Each number is 500 + 25 x the weight over its row's rms, rounded and kept within 0 to 999. Layers, rows and columns count from 0. Numbers have three digits each. The size before them is the row's rms in percent of the matrix's.

# layer 7 attention output (transposed), 128x224, rms 0.128, rows 35-40, columns 0-223
104:480495518512499509465479512512500471514510447467513490500519505475546481451492525451511516461504465474486490524497475554513548484472481473549446504463483515518509504490532476528542519477485526460547523476527478505488482525543474452441528485495495461523491513515521498462490526515485534516455468500477519513487495505459512509493531465494492473514520514481496484523551454510494486498532508561528521487521498493528495483484536482489535486478495494484531493490455450494487521447465508517472522502510497499509530491449484501514531496532472518487502519439508496486479479523537558486511551467520489474489480531501508512509482518497511497505532450506521492545494496498486496483499
083:471522488507537490428481526490527521505496448465501498485490454517503490486533484492497535510495502501517508504489475512509517502484488509516458489508481471508550457471536487533537516471532487501524466499518514509483497541532530492484500514489528437497478519501509503502545515504462527484499468537492545545478523466474490503486510514472516530480495549496529470497540483477462511494489532528516479536476529513501526496523494463489515496497500495491496481488449529552524456559507499496490511501468514519498534481480514428487504481508472480477490510451476477487460463532484558496527500490512481518518472549488518499507511521518486508486594534525508508517504535485513518477513
078:477464486500457500531469464538469487532464487509532501505478457477507467480556517494487506479555466478514487487516513517462515527511551470514522459476468533470505429510495495494457487462476507444536511466523532475474510484503509465501522535505474488484459539462446505465448511464477507515477489483510480486517495515522512491477525462502515516526511469512462479486521535505503494439492513536510476505509501524510508486480515484464471497497529465511473506461505511434497516515495504515506522467512458494525493532499520501508481522498522516497504465516487480484540533487507506533479510506508497476483502471521498435507484457476478478525453491500483520501488512521474474458475
080:501540499482521498431540507471513490494517473478476496511510538515509520496465498522513498526459540502480505478478488514521486500475448503483474512528512503511494521520497506522509507512512494498490521529526481534510492546496513482501472485512534471531538447542519499518526484501491537483523516489502502512484520458425496495520475506505498417504495538525537525492484475520481532527528504514533531509470469488516496506525484515514518519487464534481512509525476496538509476514478500503488487489499539503481523482509464461525504490503430506499509509411502521507476452504469522482513469464469490499513519534467488538520521528509515527464539428526519529509505494504541542547512
097:501491509516493499517483463538478473473498488506479531486481524464519476472499527487547478497509492470487522494520519519463502493510502494503503511519478550478490509553488509485470504523474511490542561492512507479520503465508490438496493497514463497553534485520520496531485511477524516526509522472491496513512522530436490481486488461507480411534502469511489488523481497511521534473539456478516509504494484458509497496515485492493524500524474514489527541510548484469498509523480447517513486482522490524509510520490505497539481536458487525507523501429529497493504573470488531505516516486476513478470504507503491474547483509498540461525467402489505491506500488491479483485459
098:488501539510512493501469510536524504506517512499546493510479500491501487472523528464494510466514466492514483523505490514462531474521518501522491480459486538484508492474556494492509500477488516506521482462516505468484524452512484509499517526460502476521474593497482514492513490514492476520459500531479477508525501519588507497489515474501516611517512506508488475507513505462503480499525496537455462505529480514490489464481501475505519490524517486484512508483494524490489485518508501512497506484507473523498488503466555482499501503501553479480503480586476494481483507513540544513512523483518509478474475479504500480513463479493477495530518596477511474503474536478487489458507
# layer 7 attention value, 128x224, rms 0.12, rows 36-41, columns 0-223
080:539501501494478518505489523495516529486498522545516466501510530504548504504503482443500425554498497512509494505487510454513504497560504514467460489459483512497478510518478537535485505485463497519498506521473465504474499472497467490523487507498546488491463519497483466570480499493486530497539511492501492505554497473496498480472488489512515484526538504557511532532503490476516473501502460452577483460513505512483459480530474502467502468544487503515516512504464500509483502540527483499549519504507515494543498497458476504506483460500464446477507537487555477496507506466496508477500458547470509492473477528472498526517474534491514515487523501463516519501504485530473460497518
089:495471525459520506530470518483496502514520496522499482531522476516483503466490487532485500497490515528498496470522485517458497499512497499522500500484469486468508496458524488509438508495515485468502465506493486526548386517490507475444482487518487489522529469497533527535520545507522530514479510490496539538500451521550469485496473547549467463501476481488501489510507468496509466501515502496518521481522496495521542488467527485497494537508487509451494482466513472519524461464483502462492513525508498460507509530512528479487429525526523494472506536496498550508512493512467521542522516471529498517483533512486538540494469462488504507473494473532460482476520540465488506512495
075:516516476522481524509515512515498470487516505469526542482471507463516494533518485474504470544515470445491502549516493480560536480501499535495498493507485533516487470556485482537532520505480461525486535527464500481449561499489500536561496511500499510491476524499489463494468456470477519484525453497481478463500529457510514499494492464442492520517541508520505514527489465502485522501499548509504491485482518492471472508526470530493536473481474464565544506524490486500488517546506507483504514448520491525495502464479437517504524481473496515479480481512525482487497501507494477501477492521471467483522466496542498467531525553495503512502507520477524523539464470532486493498496
094:530463488486531484524438503503482544536521536499495512493474502515497517516524484516482501466491469482498515463531474516474556486490505515512512503525508515508496518503525478494507495502494454505509506502487490505501428506478479505480499487503496512497487500582519520495515534445524473435457481514522518496485493551527493511525500490486503476442450526476493484485521511497515458474511526490520512535488523474530531533462502502512517480451481495474523478501518517519485480479527489471478499548519501497434524529491451521514499465524507519495466482499520558499524535501464532508478546480500490451501530451512501522545569529488480505490491487486498481529480476477522524498468
083:501498476488458507514511502461496540499535531502498494508512556513552515492463449511486485517492512505507489476482468481473473501526513505510523526473498493482509519449513553489468490504488499501515504548536484521452494516504433482501467485499537531513529490535526502545495502463515514466475443517493515530525493503527503492567494467550498460535481519491499501470502524473522426460504475484567510500503499494487532508501529499478523499521507485470510504457485528478479490507438498495506473540506520492462509509516505523529529470540550479484473515511522500526520530496461522461507510531490506503473520509500503528545506516502489527464476501532519478496524488492506440534511
098:463482517496463471483495497522502485507524526505515521489524494524506475528472486502521512498476502528485491536500492547519483494511525507537523490507499532499484494526509545493486502531545466544485488485468522473485541472498503484564495531480514491485455510494460499510509509529490467519494549537499447476517490474517512514438488519470501579451535467472495532532518520499510544537490486512491503508501516498490493532557494542481473488536524516544535517513493551498487509491541525515531482491439475508495495499512532488507520498455481510530497479512513481507493507537508508530461473517510550483512504530472475487555499471506513498570506513476538473507456530481494493471478